python train.py --d_model=640 --norm_eps=1e-06 --positions="rope" --lr=0.00109 --weight_decay=0.24 --warmup_steps=200 --dataset="wikipedia_en"
Each number is 50 + 10 x the weight over its row's rms, rounded and kept within 0 to 99. Layers, rows and columns count from 0. The size before them is the row's rms in percent of the matrix's.

# down: layer 15 MLP down (transposed), 3200x640, rms 0.034, rows 212-221, columns 320-479
# up: layer 15 MLP up, 3200x640, rms 0.0347, rows 213-222, columns 320-479
down212 084:69 40 51 50 42 58 55 41 54 42 53 63 63 57 52 52 68 35 36 40 64 41 52 49 68 51 65 62 53 50 47 43 53 53 48 38 39 38 45 67 37 43 47 37 44 55 44 66 34 49 66 47 51 39 56 57 40 46 53 64 30 56 47 40 52 47 49 56 42 54 46 64 58 59 48 56 51 62 32 51 55 61 43 54 37 46 44 76 37 40 59 58 62 61 52 67 62 52 49 45 44 46 38 40 54 56 54 49 60 54 42 57 55 57 48 65 54 47 61 52 42 61 54 45 43 44 53 54 44 66 34 52 38 52 26 43 51 48 41 37 54 39 38 51 43 35 50 42 52 44 66 50 44 38 52 56 56 46 54 48
up213 109:60 46 46 44 46 56 61 53 66 41 52 53 48 65 47 61 63 45 48 49 38 58 44 60 57 66 54 53 41 44 44 38 39 57 52 53 40 52 40 61 52 33 54 46 52 32 45 46 58 57 45 50 48 42 44 44 61 43 50 66 35 38 49 45 63 43 68 41 52 55 39 54 53 66 54 51 59 42 50 39 64 56 50 58 54 53 33 50 51 54 59 47 49 38 46 59 38 56 54 57 54 47 60 55 57 42 69 47 44 33 56 59 56 70 55 51 59 50 47 43 44 60 35 68 53 41 54 55 39 48 47 50 52 65 67 49 42 54 60 31 35 58 45 41 59 49 46 36 51 32 63 64 30 41 57 57 32 57 49 49
down213 103:49 56 55 45 57 47 38 44 47 51 58 57 58 62 59 47 59 62 67 54 60 38 67 47 49 65 51 38 51 49 62 29 47 73 45 62 53 43 51 43 50 40 57 43 55 47 36 46 38 56 43 61 55 57 38 72 63 62 37 52 42 42 49 55 54 55 40 49 45 51 46 56 50 48 47 44 40 40 46 62 50 46 45 46 45 65 46 54 45 51 49 52 55 45 63 34 43 62 75 65 41 42 44 42 67 43 47 55 53 45 48 51 51 38 70 58 57 47 45 55 47 67 49 34 44 44 48 36 46 60 65 66 58 51 61 54 43 39 47 45 49 46 50 41 43 65 56 51 46 55 35 45 44 33 48 32 54 22 50 37
up214 089:59 49 33 51 49 49 51 45 49 40 50 42 58 37 50 35 63 41 39 36 63 61 59 47 41 54 49 52 48 65 51 50 40 54 39 51 52 58 41 54 52 67 50 60 44 48 61 62 50 46 43 55 40 67 45 54 41 57 36 41 55 52 42 66 56 49 55 57 54 41 45 47 58 45 41 55 65 56 49 59 42 49 47 62 53 40 42 45 44 54 45 47 60 60 46 65 42 49 56 44 42 52 46 56 53 46 50 47 67 71 72 51 57 31 48 57 40 69 31 37 45 46 66 67 65 55 56 56 45 49 47 51 50 60 40 58 46 40 58 44 57 40 45 69 58 50 50 51 55 43 68 54 45 54 36 53 47 56 59 59
down214 086:45 55 56 56 58 56 59 40 56 48 63 43 43 50 46 57 53 42 64 56 36 50 48 58 69 46 31 33 56 50 42 55 42 46 51 54 41 49 47 35 64 50 43 49 48 59 35 46 53 54 48 45 62 41 52 41 47 52 57 52 36 47 63 44 52 44 41 64 55 68 55 44 47 53 46 46 47 45 51 51 43 43 46 36 39 78 53 50 42 42 50 46 48 47 50 61 58 40 46 44 41 57 40 49 54 41 60 45 32 46 43 50 40 39 37 66 36 62 32 50 33 56 49 45 53 35 50 62 52 52 66 64 55 47 60 41 46 49 42 45 43 55 40 62 60 61 47 42 40 61 67 48 63 64 59 44 54 59 39 41
up215 091:47 51 42 41 63 66 62 57 37 44 67 60 63 32 54 51 53 23 47 56 39 43 55 52 55 56 40 36 47 53 29 62 44 64 56 51 40 46 46 51 40 35 57 45 57 57 58 61 36 63 52 36 61 46 47 53 52 66 57 57 39 49 34 46 44 41 73 55 41 56 40 73 49 44 56 44 45 56 52 75 53 45 63 61 33 51 54 55 45 61 52 48 46 54 60 40 60 41 74 39 65 48 58 45 53 52 65 50 48 39 49 50 65 61 55 45 50 55 55 45 40 58 47 58 53 50 60 40 60 46 24 50 46 49 46 39 62 36 40 45 47 31 65 55 57 50 48 50 53 60 39 40 73 50 32 38 42 74 49 47
down215 094:52 50 60 66 61 79 45 67 51 50 55 58 46 45 52 52 39 73 52 57 49 38 45 56 47 46 59 53 59 23 40 61 43 45 53 47 51 43 51 45 28 44 35 60 52 67 37 42 49 52 57 54 53 37 41 51 50 47 56 53 66 37 58 49 47 72 74 64 53 37 63 55 56 56 43 43 70 62 45 36 38 43 61 41 44 53 35 44 56 35 50 40 51 59 42 49 44 57 62 64 55 46 48 51 45 84 41 45 55 72 63 62 37 49 37 21 46 59 46 64 53 67 34 42 57 46 52 43 46 47 50 64 52 46 40 59 51 32 44 59 51 43 45 53 62 51 23 62 59 57 52 53 54 37 41 38 41 44 47 45
up216 098:37 46 59 47 51 48 36 63 41 37 42 52 39 44 33 65 57 45 56 53 38 55 50 30 65 64 70 53 64 34 37 65 33 38 46 47 41 41 37 38 47 47 39 47 55 39 50 49 44 57 59 51 45 71 45 60 29 68 76 37 55 49 60 67 69 54 58 57 37 50 41 49 45 60 55 34 38 54 59 36 56 44 42 49 42 24 45 51 52 34 50 37 64 42 58 56 41 37 55 55 37 33 56 51 52 55 45 37 43 35 60 54 40 46 53 59 47 47 61 57 48 36 50 44 55 54 43 59 50 46 69 58 49 52 60 53 41 60 41 44 51 37 50 44 38 47 64 57 37 41 46 67 51 55 47 61 45 52 46 56
down216 098:60 41 49 54 58 64 37 28 36 45 49 59 50 38 56 51 61 56 45 68 56 50 49 31 47 41 66 61 50 44 79 61 59 46 42 42 70 52 34 51 40 46 47 48 65 53 59 47 71 59 51 47 65 43 49 51 48 65 36 53 36 65 48 57 50 42 39 36 39 54 41 56 62 69 48 36 77 59 56 54 45 46 44 47 34 37 41 51 77 57 42 75 56 45 51 47 50 48 49 38 50 50 61 53 34 63 51 34 58 52 51 53 65 44 37 51 51 52 54 60 53 50 59 32 50 52 51 54 41 49 50 58 29 59 56 50 53 49 70 59 55 44 62 46 43 66 47 14 55 33 60 56 51 32 45 42 53 40 43 55
up217 104:40 57 64 60 47 60 52 45 30 52 49 53 51 37 50 70 50 58 37 55 42 52 31 55 63 46 57 40 33 42 37 44 46 66 60 43 60 34 45 53 54 46 40 55 62 58 43 62 45 60 45 43 64 54 63 54 33 62 56 37 56 46 75 61 60 60 65 62 37 55 43 54 48 37 36 50 55 50 45 42 64 54 57 40 45 52 43 42 66 46 54 47 36 53 39 70 42 54 37 55 46 54 81 48 48 55 38 51 46 48 40 73 56 46 65 54 38 51 56 46 71 55 51 45 52 57 48 29 56 56 65 50 57 60 53 52 46 56 44 38 52 50 50 30 55 65 50 40 53 62 65 62 53 63 45 48 41 46 46 31
down217 103:75 41 56 52 50 68 60 44 32 56 45 44 48 55 35 33 56 55 44 51 60 52 50 57 44 60 45 52 54 53 27 70 41 33 45 62 54 35 35 55 54 48 45 38 52 50 56 50 67 52 44 45 47 49 41 70 33 65 59 45 51 51 48 48 40 44 62 41 46 46 47 61 48 65 52 48 56 69 55 54 56 51 29 58 36 35 59 43 50 44 67 52 39 66 48 40 49 55 38 41 53 61 56 42 37 59 54 55 41 38 67 48 37 59 66 55 47 36 43 32 35 53 43 58 54 55 41 69 56 44 53 75 45 47 44 41 46 71 44 51 58 49 59 53 21 52 53 38 49 58 59 60 58 57 25 55 52 51 46 61
up218 095:44 67 37 56 26 55 57 50 34 54 57 37 62 55 55 57 53 49 40 33 49 43 32 76 50 59 44 47 49 54 62 55 43 45 51 76 38 46 48 56 51 68 56 44 53 26 42 63 49 42 48 59 49 49 42 65 55 57 55 51 43 45 60 66 53 43 58 46 63 61 49 51 58 37 40 43 38 57 40 38 51 66 54 52 55 53 52 44 51 52 45 39 36 57 44 49 63 44 74 59 50 64 65 60 62 52 32 32 57 67 37 43 50 67 61 56 65 49 66 35 56 56 52 63 77 50 66 44 28 42 43 38 47 57 46 52 72 53 73 37 48 52 37 50 55 53 40 48 66 51 51 41 38 65 50 41 60 43 50 55
down218 096:50 58 40 55 77 37 38 72 44 32 36 29 55 64 44 48 71 50 54 48 58 49 36 58 43 56 58 52 54 49 64 62 55 56 42 54 47 50 48 51 52 50 41 48 35 41 59 48 53 55 52 41 48 49 56 46 46 66 51 51 47 59 51 62 48 68 62 42 52 50 34 36 58 55 51 53 45 31 53 49 38 63 52 45 42 57 52 56 50 61 47 51 49 61 68 41 48 50 58 33 63 37 78 30 41 46 42 25 50 53 43 45 62 25 46 47 54 51 34 41 76 63 61 47 43 52 42 49 29 45 43 37 57 69 39 57 51 48 53 60 42 68 43 57 44 39 48 55 46 39 54 34 56 46 42 40 38 37 61 49
up219 103:48 36 65 52 52 28 51 42 30 45 63 54 57 38 48 49 50 46 44 53 54 45 68 28 56 60 36 48 46 55 69 60 68 58 41 53 46 36 33 61 40 43 43 43 47 63 39 55 42 49 49 66 33 53 49 48 42 61 35 53 38 48 62 55 51 58 45 50 49 48 51 34 46 38 37 59 52 59 48 63 44 49 58 50 38 45 53 43 65 72 47 49 59 70 52 45 57 47 43 34 61 53 65 33 39 44 69 53 53 40 57 40 35 46 47 42 44 50 63 65 58 44 52 51 49 68 44 61 47 50 57 55 58 58 48 58 51 47 45 52 36 52 47 40 47 46 47 43 39 50 64 44 60 43 56 41 68 55 69 54
down219 099:56 65 53 34 45 46 69 35 41 56 50 57 34 50 52 53 66 66 77 69 48 48 51 37 32 41 31 57 54 54 70 70 63 65 48 69 53 53 42 43 29 55 65 46 42 57 55 52 41 37 54 51 43 58 56 49 48 35 52 43 40 56 39 39 53 48 56 44 54 45 62 68 58 43 51 46 52 32 51 57 50 55 64 62 52 54 50 66 41 50 55 63 31 33 58 55 51 57 57 43 71 41 53 59 43 64 34 65 48 47 64 43 51 59 45 56 45 47 43 52 59 57 48 41 57 63 60 51 66 48 44 45 54 61 61 47 33 38 59 36 40 47 36 43 53 37 42 59 50 40 51 52 44 60 50 59 48 52 60 51
up220 100:66 51 42 58 50 41 45 47 65 73 50 65 73 41 46 51 52 52 55 55 58 59 38 48 51 55 57 42 43 44 43 58 54 55 45 60 63 62 47 37 50 64 55 42 35 37 61 43 42 40 50 38 50 57 48 62 44 42 52 51 47 64 55 55 44 58 44 48 45 60 54 60 56 62 41 48 53 52 52 58 32 46 35 53 61 47 53 45 35 63 40 57 43 56 38 41 40 70 55 47 30 48 49 69 40 31 63 45 24 72 36 59 36 46 43 56 44 34 43 52 37 53 46 61 51 59 32 58 65 51 36 60 48 50 47 57 45 50 52 37 61 66 43 44 45 44 51 45 58 56 55 38 40 33 50 68 40 67 53 41
down220 110:51 36 54 59 57 47 41 65 51 41 48 40 56 69 60 57 38 26 59 42 50 50 55 56 61 52 33 41 42 53 39 47 47 48 43 30 47 61 67 55 74 52 56 53 53 50 56 44 25 56 40 41 74 49 47 51 51 41 47 56 53 41 62 45 51 63 55 43 40 34 44 41 76 45 42 37 64 57 40 40 54 43 56 43 58 49 54 48 49 69 47 59 50 59 47 37 55 54 36 55 47 30 57 46 33 47 43 43 52 54 54 49 51 67 41 57 45 43 51 31 57 49 65 48 56 53 48 58 26 53 56 44 61 61 37 49 46 44 47 59 43 45 54 60 51 41 54 57 50 52 42 70 60 37 71 65 64 68 49 45
up221 083:64 54 66 51 74 69 38 60 27 52 50 70 53 53 53 43 51 63 59 27 50 53 61 41 47 35 47 53 40 51 50 53 53 61 65 33 51 40 36 38 65 63 40 56 38 55 54 64 54 55 50 52 37 50 59 51 55 53 59 45 37 55 63 73 31 51 50 36 61 47 55 34 57 62 48 56 40 42 52 45 43 44 49 43 57 49 53 65 49 65 44 49 51 25 50 60 58 47 54 59 52 30 41 49 42 43 27 38 47 52 54 51 61 58 57 50 80 54 56 47 47 55 60 52 44 48 40 58 45 63 70 52 52 53 54 55 48 55 44 60 46 55 69 62 57 58 47 60 46 42 57 57 54 46 49 50 54 50 44 61
down221 077:53 56 65 24 44 46 55 57 44 53 71 48 23 40 48 49 49 65 49 45 62 38 42 62 56 58 57 56 57 63 49 49 62 31 43 55 58 55 67 47 33 47 43 41 51 53 56 44 50 34 51 46 51 49 43 39 49 55 27 54 52 74 52 43 57 49 60 49 55 61 40 49 35 52 51 52 48 61 40 57 62 48 53 59 57 37 47 40 50 37 55 50 57 57 35 52 47 57 62 50 66 53 68 47 45 43 40 57 53 45 53 56 36 45 65 51 42 50 47 49 41 36 57 56 38 64 31 61 65 48 36 47 43 58 67 60 49 57 54 59 46 42 54 47 33 38 47 34 47 46 51 39 51 54 65 42 32 64 58 38
up222 094:44 50 31 37 45 34 37 49 51 46 54 48 59 55 55 40 30 42 55 34 42 57 63 52 51 50 60 54 65 35 52 78 50 56 61 40 58 41 61 50 46 44 76 39 45 54 56 51 46 68 58 38 62 50 48 47 48 64 38 58 50 63 54 40 17 58 48 59 44 41 41 63 40 55 52 57 60 63 55 56 46 53 35 56 45 35 62 52 42 40 45 51 54 34 61 49 64 60 57 42 41 69 56 60 34 64 48 42 42 42 59 56 50 56 22 40 51 71 67 42 41 68 50 75 49 60 31 39 60 41 49 45 49 56 62 42 43 53 58 62 60 59 80 46 62 34 68 54 63 39 61 37 52 46 42 57 51 41 63 46